Each number is 200 + 40 x the weight over its row's rms, rounded and kept within 0 to 999. Layers, rows and columns count from 0. The size before them is the row's rms in percent of the matrix's.

# layer 5 MLP up, 1792x448, rms 0.0412, rows 147-178, columns 224-335
095,269,148,253,238,119,222,171,156,177,171,179,296,249,125,210,216,233,213,214,185,245,215,207,251,235,245,191,151,210,217,179,231,119,241,221,213,218,214,231,193,234,177,212,126,264,187,213,180,216,143,193,206,190,208,197,199,257,209,245,189,164,218,225,216,231,255,295,222,227,183,204,238,180,235,123,174,238,139,154,209,204,229,163,247,224,233,213,251,185,206,141,242,216,209,237,274,135,181,223,160,203,169,216,185,248,216,227,184,140,171,180,134
113,144,171,173,177,163,214,153,110,220,208,171,181,167,168,154,185,137,190,165,170,188,179,175,267,218,156,216,209,213,205,229,192,237,152,212,271,197,234,256,202,273,159,243,146,203,166,240,214,157,201,249,193,183,149,197,164,204,180,246,223,247,179,113,198,186,261,165,118,210,67,258,260,130,159,222,293,165,235,188,149,223,174,148,162,242,202,190,236,208,228,263,228,221,235,205,209,175,276,195,173,137,194,260,215,184,227,232,233,137,187,261,218
100,147,249,222,273,244,153,217,241,197,236,205,154,212,215,218,238,271,255,203,167,219,254,275,273,195,234,201,145,200,178,168,198,206,226,276,204,233,179,126,130,277,206,138,206,208,230,234,169,181,190,261,196,268,149,228,210,239,166,217,192,180,215,207,230,171,178,210,160,279,114,214,67,152,246,218,222,206,174,153,190,209,172,148,130,119,209,266,203,254,121,205,279,199,180,181,298,247,223,185,170,211,212,220,147,259,215,202,178,179,234,267,245
102,199,271,240,210,187,237,161,117,177,186,102,163,241,204,137,203,196,189,233,169,186,227,146,214,254,248,246,171,162,252,205,210,169,117,190,260,229,245,143,127,194,161,161,177,169,197,210,140,151,218,156,261,169,241,241,176,294,162,175,159,234,172,282,186,251,170,244,205,189,186,184,169,296,229,265,185,201,214,218,232,197,149,178,210,226,222,263,183,201,221,228,109,252,184,138,143,194,243,164,227,123,255,172,186,191,163,203,146,280,219,195,242
095,148,209,205,183,206,195,190,167,214,234,219,140,244,167,238,186,230,176,161,201,261,272,185,202,236,191,281,198,278,182,167,257,196,268,270,129,141,204,136,168,226,192,197,195,230,176,225,204,256,238,165,140,184,231,162,180,200,178,234,232,203,176,257,155,167,174,207,233,219,183,256,229,156,159,254,228,236,265,266,239,192,151,198,154,225,225,168,150,281,254,285,173,218,154,236,142,179,250,211,203,273,141,200,259,131,226,202,169,255,189,190,219
143,121,165,191,232,205,273,226,148,177,259,182,150,221,153,247,213,164,202,123,122,162,186,172,225,256,275,230,136,258,307,248,197,200,230,157,223,145,206,237,136,213,177,174,187,123,239,183,162,160,217,208,184,171,219,132,264,148,148,221,199,244,208,206,143,218,217,139,240,179,226,169,130,222,240,218,209,237,272,223,183,273,260,202,212,214,167,216,287,201,238,271,185,128,75,275,202,177,252,198,226,212,137,293,211,236,185,168,243,166,224,263,234
098,173,167,262,190,249,244,195,179,216,189,232,246,232,221,148,271,185,230,180,183,212,119,228,223,160,205,203,137,181,264,214,177,156,222,171,193,92,204,250,167,209,164,183,181,123,206,185,203,222,208,252,249,128,154,209,162,230,207,145,198,244,166,154,219,173,226,137,244,167,285,188,192,168,141,255,168,267,146,185,215,224,213,183,253,177,140,273,202,267,209,184,214,248,141,198,126,238,194,168,233,251,240,137,147,150,154,210,206,218,217,170,254
109,213,216,251,238,164,128,278,216,189,172,201,168,159,189,118,205,185,159,209,150,143,217,216,192,225,226,216,180,103,238,196,236,193,276,191,214,289,229,246,191,223,221,195,160,187,214,176,199,188,235,167,218,297,252,181,233,190,146,178,193,210,217,145,228,238,265,167,103,182,265,207,237,200,188,182,187,181,177,218,160,175,206,245,192,159,204,309,278,140,194,181,189,258,185,180,186,155,189,167,237,228,195,196,153,164,211,186,258,226,261,166,114
100,155,234,194,159,120,226,183,174,178,197,208,115,184,156,214,199,258,171,153,236,234,246,188,213,213,141,177,164,220,230,242,180,148,133,236,258,201,155,145,211,158,191,154,213,215,207,202,229,193,227,221,255,163,243,155,198,241,273,181,191,182,235,229,255,208,222,217,209,241,88,221,172,146,151,235,246,183,215,171,243,149,209,201,237,200,156,216,218,258,149,146,133,197,202,220,167,231,207,226,218,204,204,132,252,226,263,208,170,183,225,181,177
086,196,189,159,252,153,175,181,242,235,247,217,162,217,216,281,159,265,198,243,188,272,235,142,225,197,201,187,264,198,209,187,197,173,193,248,150,206,161,221,245,172,250,162,155,227,163,215,167,226,289,148,245,186,203,315,292,160,188,167,161,212,241,206,246,178,185,273,215,203,199,196,263,195,230,153,217,136,157,210,118,173,216,231,218,135,191,201,214,159,256,93,200,231,262,203,195,160,144,176,155,182,189,208,178,137,300,209,187,157,184,186,161
108,232,169,180,245,227,264,229,173,201,200,194,236,199,239,259,157,210,169,133,227,251,152,137,190,257,210,189,197,188,159,175,181,211,268,126,177,211,197,226,174,158,195,225,223,217,264,213,254,219,211,156,209,187,245,210,144,186,204,223,238,236,206,268,179,176,175,240,174,32,216,258,169,245,180,131,194,158,189,115,247,227,156,176,184,196,190,199,218,267,170,234,219,230,210,222,173,208,199,200,158,185,175,101,253,205,220,251,254,175,292,136,198
099,143,239,155,221,213,235,283,204,197,254,203,174,203,191,255,219,254,286,245,189,127,212,248,235,205,192,257,168,243,148,220,154,148,236,171,233,239,225,218,154,187,236,164,168,145,240,229,215,187,159,221,196,240,250,204,240,205,153,273,199,161,200,204,180,145,117,172,199,175,199,173,190,185,223,211,188,239,269,305,178,150,244,206,192,179,200,176,182,241,193,163,182,213,203,221,194,230,181,76,195,268,200,174,165,292,201,196,171,209,126,175,226
099,154,154,185,123,208,183,161,228,213,251,225,144,220,196,159,202,196,273,237,209,167,221,211,206,180,164,204,176,190,169,240,133,230,210,182,144,191,137,278,226,182,154,230,192,251,209,249,108,172,283,247,115,153,295,168,166,152,154,166,188,154,203,210,183,237,216,209,225,241,193,222,155,268,214,214,169,253,166,250,252,255,163,151,269,283,204,195,268,223,212,188,197,169,257,163,221,228,231,229,216,246,253,206,219,259,204,138,190,191,195,243,183
100,143,219,185,160,186,221,246,147,262,163,186,282,195,240,182,237,291,198,253,157,132,200,163,263,123,273,140,197,205,231,231,165,152,183,178,297,185,163,194,131,175,248,200,251,191,236,166,159,185,219,164,120,256,229,216,164,209,151,165,215,208,193,275,301,237,293,171,261,261,136,264,208,268,271,160,216,256,186,184,235,159,214,142,204,222,230,232,204,225,207,229,194,232,155,216,195,174,212,280,264,235,194,189,118,196,204,227,137,244,153,229,236
107,198,190,245,227,165,194,164,248,244,208,239,213,188,190,228,187,216,185,228,218,197,177,111,187,241,279,160,269,228,305,171,192,198,182,186,143,230,198,214,185,180,179,134,174,281,174,88,257,223,155,142,214,157,271,217,198,211,253,239,213,287,221,145,205,227,159,169,142,211,175,249,187,170,207,226,207,135,235,169,141,199,178,205,247,177,258,214,244,173,227,259,204,146,213,241,175,170,257,229,159,157,221,222,220,174,221,183,158,242,220,188,204
112,230,195,167,221,212,315,133,183,253,205,226,164,244,198,232,244,205,197,198,93,170,224,150,217,147,175,199,195,286,179,110,262,213,289,190,221,174,205,222,165,178,262,140,235,191,118,204,236,308,201,167,172,228,231,212,179,237,258,165,137,199,220,162,270,231,202,194,254,219,220,179,224,223,229,227,202,199,214,170,250,177,237,271,256,212,268,206,246,210,193,215,189,168,243,230,250,162,126,203,239,171,212,122,181,277,242,191,215,197,187,127,103
095,208,190,123,182,214,193,245,125,163,196,161,205,211,257,233,229,246,179,150,232,224,229,152,223,292,209,204,180,264,234,160,188,243,250,229,294,124,209,242,154,213,187,174,111,180,162,191,164,188,173,208,213,183,200,244,158,164,135,187,232,161,241,252,268,209,121,210,230,170,167,233,204,203,184,267,229,220,216,241,221,208,224,125,202,210,223,164,227,144,229,236,222,191,131,237,168,189,260,196,204,202,236,298,257,90,181,150,218,146,241,149,151
119,193,266,184,205,203,227,237,213,213,176,286,135,200,220,210,207,216,322,162,179,201,228,175,163,250,160,145,191,182,158,177,200,233,76,134,215,210,178,240,159,142,221,173,191,192,213,267,180,280,201,215,236,181,174,204,154,242,164,152,179,164,345,231,246,212,207,230,202,168,257,178,213,243,232,200,239,147,156,210,242,296,206,226,276,211,261,148,180,240,194,133,201,167,200,145,149,199,243,179,240,144,221,231,199,236,280,193,252,212,140,185,167
102,203,191,225,145,214,172,244,153,115,155,221,196,97,225,209,216,191,219,171,237,236,228,218,208,215,226,187,169,233,155,219,150,225,156,223,218,149,227,243,177,183,244,234,146,203,237,192,160,189,167,210,204,172,232,228,211,175,204,206,254,172,151,187,212,242,222,219,133,138,223,284,187,201,212,232,138,232,271,242,236,146,171,221,228,168,223,217,222,200,225,300,284,219,223,214,188,168,216,255,212,305,140,149,109,181,155,181,196,273,304,196,264
097,193,199,212,154,269,175,246,188,186,176,170,142,229,203,190,117,159,201,166,155,222,204,170,217,281,203,136,155,213,188,179,224,136,204,350,185,219,182,200,181,157,137,211,165,205,179,180,155,174,185,211,145,99,109,171,164,248,221,208,209,214,169,217,234,131,329,202,193,123,256,236,200,172,243,252,209,159,203,168,149,160,197,163,150,162,186,189,248,204,239,205,187,146,228,160,210,192,170,171,239,282,219,220,204,248,291,188,189,141,217,159,179
149,200,226,220,141,247,219,186,195,225,210,163,243,167,215,159,235,215,226,189,178,247,235,132,208,186,116,187,98,237,197,147,263,181,193,160,220,231,188,186,169,248,190,187,145,196,204,180,215,196,147,183,190,218,185,223,152,184,230,130,73,221,256,242,166,103,219,209,153,190,207,211,154,159,249,199,170,184,193,281,240,209,174,205,233,228,216,222,224,204,199,181,260,241,204,192,185,109,191,218,262,210,251,202,190,230,173,228,161,247,214,220,176
100,171,177,213,181,233,170,161,262,140,152,273,199,206,201,150,228,223,225,181,144,280,200,239,203,220,176,193,233,248,191,209,217,189,172,203,204,229,246,227,222,231,171,201,245,251,179,145,230,154,154,222,215,217,218,234,230,145,210,174,148,235,287,219,183,154,162,188,162,172,207,243,127,233,293,270,154,164,221,198,176,146,161,185,212,204,192,231,169,262,231,197,218,218,195,178,226,168,122,229,260,226,263,212,280,194,158,206,232,248,193,204,141
103,264,191,192,150,219,150,224,215,204,259,166,258,204,164,112,178,205,231,196,265,179,179,150,191,208,212,211,191,256,234,244,244,187,201,238,269,173,194,300,143,138,245,189,223,202,241,232,211,248,163,187,213,214,247,166,163,195,217,247,246,214,159,174,184,203,179,187,260,204,154,205,178,231,166,216,244,152,215,158,141,232,165,191,155,171,212,177,190,254,170,245,196,258,226,277,262,154,268,223,187,158,295,221,253,307,225,157,255,297,210,197,206
104,194,179,215,241,138,172,211,150,229,127,285,129,225,252,214,167,172,244,110,216,169,264,163,177,120,184,195,155,181,205,172,222,153,139,177,239,217,222,220,161,229,188,218,231,220,145,227,191,231,217,157,180,287,180,219,209,187,196,159,169,267,220,183,201,270,227,269,157,221,147,215,208,156,149,145,264,193,156,166,245,151,283,171,158,190,219,171,224,173,261,268,252,243,229,172,105,164,221,155,199,237,131,135,189,192,231,136,188,198,246,154,121
092,172,156,207,157,270,274,208,246,196,233,228,157,215,251,212,208,129,186,219,258,181,271,175,231,213,245,215,183,159,277,165,267,156,162,190,213,190,172,155,205,154,145,234,158,180,187,214,146,234,243,213,139,160,213,203,209,166,224,243,235,232,212,191,131,196,213,236,205,162,253,150,193,343,203,185,184,206,197,175,215,233,210,102,190,172,151,170,160,241,189,275,230,92,211,208,132,245,170,172,112,87,190,144,224,159,183,191,271,225,270,137,227
090,231,202,267,187,204,188,204,210,199,139,197,214,207,196,181,181,181,174,212,217,218,203,217,195,237,185,169,212,180,231,148,245,243,224,225,205,236,241,141,133,133,175,216,184,180,179,155,192,182,238,185,162,180,163,140,119,259,211,176,212,198,197,189,241,155,125,186,193,137,179,162,192,229,172,282,249,254,226,184,254,201,220,212,83,272,243,231,207,266,204,206,228,235,246,225,204,245,238,176,181,174,213,167,159,188,179,137,195,228,137,175,153
094,230,186,225,248,172,159,191,169,177,124,177,197,212,182,172,201,147,283,141,262,156,169,260,267,162,233,161,234,199,264,252,194,161,238,153,145,137,194,203,241,157,191,224,140,166,241,144,204,198,210,177,110,274,232,238,167,218,243,216,149,196,245,190,211,143,267,168,127,194,179,224,230,161,226,218,170,289,209,192,176,232,216,202,153,212,262,222,227,209,201,300,212,269,188,190,218,199,157,136,181,204,192,205,252,198,184,199,244,249,171,231,190
092,161,214,177,218,272,200,170,125,188,245,129,181,187,146,237,205,231,215,259,151,185,152,166,223,225,233,249,234,227,152,257,252,276,254,263,216,224,173,219,190,240,190,212,207,186,242,175,236,234,245,120,229,271,161,184,222,185,165,149,154,219,199,192,224,142,245,232,227,126,144,198,96,181,204,211,130,184,173,215,160,99,194,216,225,207,199,191,175,227,231,176,222,166,191,236,151,250,224,215,193,189,163,190,195,241,232,53,185,185,193,255,169
095,249,145,207,203,194,273,171,210,191,152,246,176,224,186,163,160,270,181,127,199,181,209,161,221,128,126,211,211,196,238,173,201,279,203,241,223,150,149,241,254,117,175,153,111,145,243,159,183,170,169,279,124,231,268,152,199,152,214,179,221,217,247,190,214,201,213,223,169,170,240,159,155,133,239,210,220,124,232,223,155,227,173,200,236,256,250,187,206,182,208,161,238,193,177,301,188,136,113,153,129,175,196,183,192,196,222,240,182,189,187,218,233
091,197,230,263,183,194,130,227,123,194,237,201,190,201,198,169,121,242,218,190,186,244,165,274,222,197,242,131,225,164,172,264,169,248,202,236,195,180,227,178,197,159,221,200,221,168,207,170,201,249,177,205,186,227,208,161,93,175,248,197,254,228,253,317,166,253,214,283,157,221,221,152,194,190,221,119,174,191,161,239,108,157,139,257,249,180,215,191,230,285,159,173,185,223,235,157,143,252,200,206,184,166,171,161,210,225,187,198,110,265,158,178,226
091,259,133,180,193,193,134,254,207,172,236,151,206,214,234,157,160,225,216,166,165,169,286,160,291,177,198,208,230,216,246,272,153,184,224,147,229,284,133,184,212,140,246,201,232,227,152,149,208,217,230,169,145,189,193,153,215,245,228,242,182,188,156,241,192,237,247,188,275,174,251,249,202,189,244,196,153,188,227,101,178,263,192,215,261,265,241,135,177,188,211,173,180,223,215,209,237,176,143,232,199,223,211,220,218,166,255,186,214,212,236,228,194
106,111,232,180,147,169,267,207,177,269,179,211,214,164,224,218,134,162,229,169,246,200,265,244,214,262,185,159,214,232,152,235,125,210,262,276,194,213,97,206,177,188,172,158,164,220,184,170,156,181,215,228,224,174,223,214,235,180,202,130,141,117,166,175,209,229,217,170,151,227,186,219,180,195,233,196,184,196,195,126,206,226,144,172,241,247,208,171,155,247,209,203,225,248,223,143,197,206,226,209,277,156,190,152,173,154,194,148,211,188,243,134,157
# layer 5 MLP down (transposed), 1792x448, rms 0.0411, rows 147-177, columns 224-335
102,159,227,185,144,226,194,221,221,250,196,242,214,265,212,183,251,119,189,225,168,165,237,186,92,219,184,290,134,226,201,241,256,234,166,252,237,233,138,217,203,227,219,244,230,228,197,210,192,170,277,163,251,267,176,120,284,275,228,194,222,221,163,213,161,137,169,221,169,194,321,240,211,140,261,179,209,180,224,183,228,235,192,221,198,227,188,163,229,236,142,156,177,174,235,141,232,201,170,249,224,176,163,161,227,187,239,160,192,234,172,206,188
105,182,174,224,170,180,244,172,213,191,289,258,192,165,161,147,212,209,190,222,199,202,209,166,145,92,194,257,102,170,266,227,261,131,184,147,161,182,197,186,232,162,208,258,232,185,244,195,208,228,154,220,177,117,160,171,231,196,168,203,147,211,204,247,179,150,169,192,215,199,215,243,184,188,241,146,175,167,175,231,219,239,176,236,230,234,194,222,201,132,202,154,153,167,122,184,194,314,271,238,210,240,207,198,168,160,182,172,196,162,233,138,207
089,167,187,190,169,163,201,228,263,168,156,225,203,274,240,176,155,115,144,234,279,242,142,210,198,208,191,177,112,190,173,192,200,164,247,220,183,177,148,201,215,158,136,211,206,253,118,183,216,172,130,173,272,193,172,236,157,166,176,136,223,188,213,152,231,184,281,134,309,193,196,257,177,192,138,195,191,208,207,137,228,236,185,222,230,247,174,147,168,271,225,218,134,168,178,186,253,191,207,201,198,225,246,145,152,124,192,199,187,260,166,195,188
098,207,193,196,214,243,168,207,276,228,236,267,213,170,151,217,203,167,250,221,196,182,263,228,205,186,195,196,214,217,232,198,170,257,289,259,162,289,188,163,252,212,179,224,238,212,145,226,257,246,155,124,201,229,156,175,153,186,197,189,205,180,243,170,119,180,235,208,181,202,269,191,240,117,131,183,201,146,154,226,229,152,217,186,174,163,192,191,154,186,187,208,281,146,269,197,154,164,271,148,178,327,178,167,154,171,212,206,261,174,172,240,231
098,211,178,224,203,122,162,181,143,246,251,191,291,163,291,166,184,251,229,197,229,204,254,199,168,144,133,174,168,174,205,216,138,264,245,167,250,239,270,226,304,212,186,194,183,318,255,192,197,208,220,138,183,261,206,191,226,139,191,176,167,230,166,196,149,257,214,209,234,176,223,154,267,215,202,200,165,162,180,232,136,167,243,160,187,270,159,199,224,164,199,147,221,147,247,149,280,235,203,209,212,227,274,193,164,139,208,204,204,181,261,239,250
130,217,133,190,242,130,173,184,207,191,247,222,277,208,212,162,287,234,241,177,224,204,271,166,201,168,204,208,227,174,161,203,185,282,213,123,238,202,82,187,123,231,138,187,221,75,173,163,138,279,206,162,192,231,217,148,202,214,155,221,218,238,176,254,169,182,133,231,255,239,251,189,163,150,147,205,200,221,118,208,165,192,160,180,135,171,212,241,278,210,236,216,198,229,223,208,201,197,187,196,143,256,231,234,222,244,177,178,187,226,187,246,319
095,253,253,186,251,206,149,214,217,229,269,230,211,165,162,165,192,229,112,184,174,126,181,306,234,156,195,191,243,241,187,167,285,255,151,216,196,144,193,238,240,250,321,220,184,139,209,221,186,214,160,233,182,199,185,193,208,119,158,157,172,257,216,154,117,172,191,177,163,203,194,218,230,218,198,178,256,199,254,167,219,208,226,169,279,188,218,274,242,252,192,175,192,209,213,190,208,288,292,140,261,213,192,102,260,228,230,187,136,252,233,157,129
105,254,159,97,229,222,198,119,155,230,152,170,194,134,238,180,219,251,139,242,225,66,197,200,195,229,205,305,206,231,205,206,188,101,195,171,155,171,208,164,150,157,217,213,142,263,278,226,169,186,190,194,218,211,194,152,204,201,209,206,251,208,210,257,166,149,180,206,250,278,170,139,182,170,173,213,213,233,246,234,163,203,284,228,182,247,122,199,180,252,243,226,182,187,205,161,220,162,159,219,139,203,148,181,253,203,214,174,168,148,176,229,214
097,208,225,189,233,202,127,215,186,242,171,203,247,207,178,253,264,146,138,234,112,268,167,172,207,166,162,238,231,209,187,219,212,244,135,238,215,205,235,169,142,222,202,176,189,172,166,221,203,189,154,133,232,245,104,184,166,171,181,225,174,247,188,179,155,180,220,201,258,144,257,175,198,206,268,169,157,177,234,132,211,184,185,197,147,173,161,182,188,103,219,192,142,200,210,228,176,180,255,229,198,322,215,179,204,200,204,228,89,239,245,156,186
090,140,166,146,110,185,188,208,116,188,259,147,193,207,191,221,152,174,228,231,253,220,127,129,171,239,221,185,157,181,100,204,248,203,116,123,157,266,178,255,287,293,197,170,219,168,248,230,196,220,141,208,250,229,188,259,215,210,151,184,247,125,163,162,189,129,179,129,200,193,202,188,192,252,212,243,224,205,296,172,230,235,163,227,254,222,144,229,272,191,178,226,142,230,175,167,219,179,229,138,196,206,247,211,198,140,230,254,166,177,216,174,277
104,213,245,139,147,189,217,251,242,141,217,232,216,216,177,194,174,200,204,221,177,217,137,240,187,225,224,208,232,258,191,260,189,97,152,248,162,118,153,159,208,214,211,179,221,232,273,133,164,148,217,141,101,196,178,151,261,164,178,202,178,188,171,214,196,188,218,247,73,115,197,171,147,181,192,169,212,173,154,176,205,167,231,190,198,177,232,204,204,285,198,225,181,227,157,82,177,139,168,224,142,166,221,213,269,166,214,67,212,174,214,134,195
094,188,229,237,152,233,205,242,179,150,156,202,188,242,189,153,241,178,167,219,209,205,232,172,171,267,230,241,149,178,263,236,187,212,221,197,197,248,223,158,192,173,236,157,145,218,185,167,221,135,167,194,251,111,135,243,171,204,225,143,165,133,110,168,231,148,224,168,217,187,230,163,130,152,178,182,225,182,171,189,254,194,178,163,263,235,280,197,120,166,174,221,218,246,144,222,159,173,194,227,183,149,208,245,154,162,208,226,204,306,171,267,182
101,290,177,136,254,172,225,179,164,196,230,209,153,212,269,308,136,225,216,242,139,175,142,189,271,105,129,198,216,133,154,164,132,178,229,188,207,241,227,200,180,175,258,204,247,203,194,294,213,120,201,208,184,251,270,235,227,212,227,273,173,207,223,182,174,172,243,243,151,243,165,159,282,211,218,199,247,228,92,165,131,241,227,257,185,107,205,231,292,211,232,260,231,215,190,208,161,183,139,183,214,169,83,166,210,128,232,197,182,219,224,176,248
100,201,227,258,221,219,203,237,278,210,223,226,209,209,218,166,239,164,265,206,213,294,262,217,184,203,211,211,249,163,192,215,244,192,135,270,220,127,222,263,219,225,178,205,186,178,203,253,216,174,142,191,226,195,202,210,186,204,248,226,242,212,229,241,227,201,167,183,172,158,210,120,229,201,127,166,208,242,204,216,121,305,232,228,234,181,169,221,168,217,127,266,161,170,277,183,117,173,189,255,159,194,161,173,165,175,197,207,188,228,153,144,230
095,177,191,161,152,225,196,154,211,181,200,195,205,192,136,197,202,138,170,208,189,221,169,137,220,194,120,237,174,162,198,216,286,178,183,162,199,71,184,176,204,157,192,239,184,224,247,186,126,167,215,154,228,163,191,214,258,129,201,155,230,183,192,140,160,206,276,217,278,136,183,254,213,242,196,239,222,216,182,209,256,216,110,175,164,187,257,223,169,193,212,158,220,232,148,163,202,154,123,160,149,184,163,124,188,181,158,151,194,183,137,209,215
108,254,190,222,184,211,206,153,284,221,202,244,215,227,127,89,198,194,245,132,88,188,188,222,170,157,202,244,202,177,121,132,222,151,206,200,253,194,148,110,137,199,285,239,214,241,250,185,240,205,179,247,188,196,192,178,216,188,183,230,180,216,162,180,154,228,216,261,275,185,216,190,178,163,202,182,303,178,205,201,175,203,126,245,182,200,238,186,241,118,197,239,190,136,187,252,150,135,215,239,248,193,182,179,169,183,136,160,245,216,201,179,197
098,190,256,115,178,235,253,157,181,216,202,248,264,169,213,178,249,262,189,226,233,226,248,176,128,212,174,144,260,204,202,152,185,208,166,163,183,203,215,144,293,158,234,213,214,181,236,181,278,226,157,145,136,214,197,180,223,239,195,209,183,146,130,268,186,267,194,237,187,206,216,235,199,215,207,124,188,106,232,118,272,203,201,156,234,171,105,216,219,186,213,216,239,133,181,163,211,185,242,181,171,211,216,198,150,221,226,208,306,122,231,201,214
102,251,169,201,187,171,133,160,204,156,221,154,242,240,193,171,202,228,170,196,164,197,86,178,223,176,181,240,217,235,239,214,160,196,260,244,178,228,181,126,242,220,140,223,255,124,238,191,161,126,243,234,182,192,229,115,246,196,183,248,291,201,80,239,177,192,189,199,210,201,148,214,188,184,160,156,136,217,197,281,145,119,128,145,154,256,189,253,197,226,156,264,202,251,259,231,196,200,201,189,119,228,138,231,182,138,171,203,183,151,219,263,258
103,245,240,269,190,194,206,180,237,264,210,212,199,223,184,229,230,220,134,181,208,185,202,217,243,239,195,165,195,176,217,193,179,214,224,229,207,184,203,169,223,177,222,202,268,175,217,217,200,168,186,147,176,196,187,202,266,195,189,245,201,135,222,236,179,222,158,193,125,236,221,335,167,227,231,155,125,152,234,180,181,231,201,202,176,166,190,193,172,155,203,268,265,225,189,202,228,283,156,139,184,177,189,172,146,198,235,227,169,231,167,168,246
103,230,127,244,144,185,196,153,177,149,235,166,160,180,131,187,188,216,199,207,157,193,214,185,158,267,221,258,245,195,190,260,218,208,185,255,193,206,245,194,211,193,252,179,192,180,194,220,193,144,236,157,212,219,303,226,187,219,172,188,248,189,180,190,90,213,144,224,201,173,223,234,230,301,130,230,242,199,183,224,203,126,238,193,200,165,232,219,156,238,205,190,198,103,170,163,162,161,178,217,168,167,239,168,191,150,149,197,217,194,241,165,196
120,158,232,146,278,189,192,231,183,215,142,213,202,199,152,154,179,256,163,241,231,220,223,136,270,159,205,204,128,207,158,163,207,174,194,156,218,183,171,148,212,154,189,162,180,145,157,162,156,212,152,168,286,250,135,161,202,244,148,194,190,227,200,183,202,233,189,286,232,227,171,113,193,156,193,178,114,179,142,208,266,170,282,157,204,188,204,159,226,240,226,231,183,191,194,180,205,231,221,210,185,175,262,269,222,238,210,248,179,220,157,223,328
103,236,313,322,274,262,177,150,172,226,205,212,226,269,165,227,111,214,240,266,216,160,237,218,181,126,245,222,237,185,248,296,146,159,222,158,235,183,208,167,175,206,209,121,203,279,191,283,194,186,235,118,194,182,192,212,211,180,227,203,174,270,92,187,236,267,237,252,259,217,279,201,124,194,149,138,242,195,209,213,278,250,277,215,198,256,234,198,124,140,300,160,174,170,176,172,255,232,213,170,203,248,200,267,154,191,178,202,215,211,240,239,212
104,195,221,195,197,158,156,261,213,185,172,218,207,227,226,175,220,210,207,217,167,228,244,220,238,186,193,224,280,206,129,187,165,189,140,125,143,187,190,226,226,234,190,168,222,261,264,220,235,216,258,118,299,242,222,223,232,188,191,228,173,165,242,177,285,231,171,178,273,163,161,143,152,201,228,236,142,191,213,181,182,202,180,188,227,177,216,263,174,231,272,179,181,223,163,208,253,150,264,214,189,228,175,168,263,182,238,190,299,163,176,190,221
090,192,163,185,213,120,216,191,140,248,143,275,182,170,274,215,223,174,157,254,211,254,173,173,218,158,297,230,122,169,163,257,191,197,117,207,212,181,96,118,156,291,212,235,180,187,174,151,174,192,242,162,228,224,183,223,218,200,196,200,188,176,196,207,236,201,127,221,235,175,186,161,194,236,217,274,160,160,104,135,156,232,200,182,243,229,233,153,167,215,149,143,167,218,182,217,186,203,138,167,191,212,190,189,230,202,189,170,158,193,177,178,177
099,232,235,153,203,202,160,236,235,170,146,230,191,187,161,222,167,265,173,139,178,164,269,162,234,177,225,208,232,192,194,143,174,212,210,154,217,211,244,233,110,250,214,190,266,192,201,249,286,196,195,194,231,252,206,226,194,256,273,214,255,215,198,208,155,147,186,183,202,232,86,218,254,226,269,157,177,231,186,177,184,291,229,245,195,171,221,226,187,129,264,231,177,234,182,268,214,171,111,228,195,129,181,272,241,154,233,251,199,175,242,184,179
086,217,253,206,202,201,232,108,194,196,269,168,168,140,237,225,237,232,168,221,213,214,200,234,142,204,195,169,205,304,225,235,219,239,203,152,237,225,164,251,229,166,150,205,193,187,216,236,247,227,140,140,199,225,184,258,194,204,187,202,166,228,137,215,168,219,159,223,238,165,256,271,208,165,211,121,305,168,166,237,219,143,171,179,243,192,179,170,211,226,233,199,198,158,186,167,199,181,209,213,179,243,244,217,236,188,202,121,216,179,190,160,280
097,136,209,280,207,205,203,206,160,221,242,212,197,159,184,222,186,206,166,181,134,194,196,205,166,209,226,173,224,158,221,161,150,190,146,152,196,232,255,220,255,150,233,253,202,188,164,209,165,211,308,236,185,238,212,228,243,214,168,172,166,229,177,190,185,226,212,195,190,142,164,214,217,211,183,216,291,183,257,262,256,193,124,273,271,220,192,120,129,99,216,213,159,169,185,143,237,154,172,201,126,224,230,258,280,219,224,146,169,213,232,179,199
093,255,279,169,205,188,140,203,249,180,150,206,151,215,207,247,244,208,162,142,184,216,274,153,206,120,166,238,184,170,238,240,261,191,262,156,229,151,144,150,237,223,182,229,208,206,175,190,187,206,190,155,257,191,217,208,160,176,212,193,285,181,160,159,214,149,215,191,162,182,159,171,183,269,189,192,158,190,229,153,209,254,230,231,267,248,164,215,87,188,235,253,190,225,274,189,228,177,184,241,202,238,198,211,104,181,147,264,203,204,263,274,266
097,206,213,166,187,261,242,180,154,258,226,131,207,210,164,223,241,128,88,208,135,180,155,112,168,181,185,183,243,129,185,268,127,187,129,117,194,229,182,188,218,186,174,258,199,192,150,173,194,151,214,176,182,162,174,176,249,179,175,184,195,139,172,259,278,175,224,151,287,135,214,178,235,248,187,202,130,250,256,262,172,162,191,139,204,270,203,171,193,140,174,169,182,169,221,224,170,210,175,136,160,216,175,209,216,237,214,173,296,179,182,198,223
096,254,202,113,215,159,133,183,162,249,209,202,204,286,138,152,198,181,239,175,189,217,181,180,164,160,164,175,215,219,136,154,188,150,155,166,202,212,204,287,265,234,256,155,151,204,263,247,171,266,260,218,167,214,231,198,249,202,164,213,192,246,264,215,162,186,166,166,156,173,157,226,227,198,177,193,214,188,178,175,190,230,231,158,231,199,254,245,240,150,226,217,198,113,255,233,199,227,159,146,286,169,144,230,202,218,198,229,199,208,206,172,116
094,169,258,239,178,241,212,255,240,250,218,215,163,188,135,260,213,192,257,192,196,205,299,249,94,226,225,251,293,197,196,167,244,129,174,234,223,137,196,191,176,259,165,163,222,186,185,176,180,162,195,229,184,246,197,239,225,207,189,129,269,209,180,213,164,177,202,280,164,198,137,199,159,244,225,323,214,88,147,210,128,219,152,194,179,103,196,225,194,179,223,170,179,200,194,209,184,221,236,229,192,214,182,138,194,246,268,232,214,231,163,182,143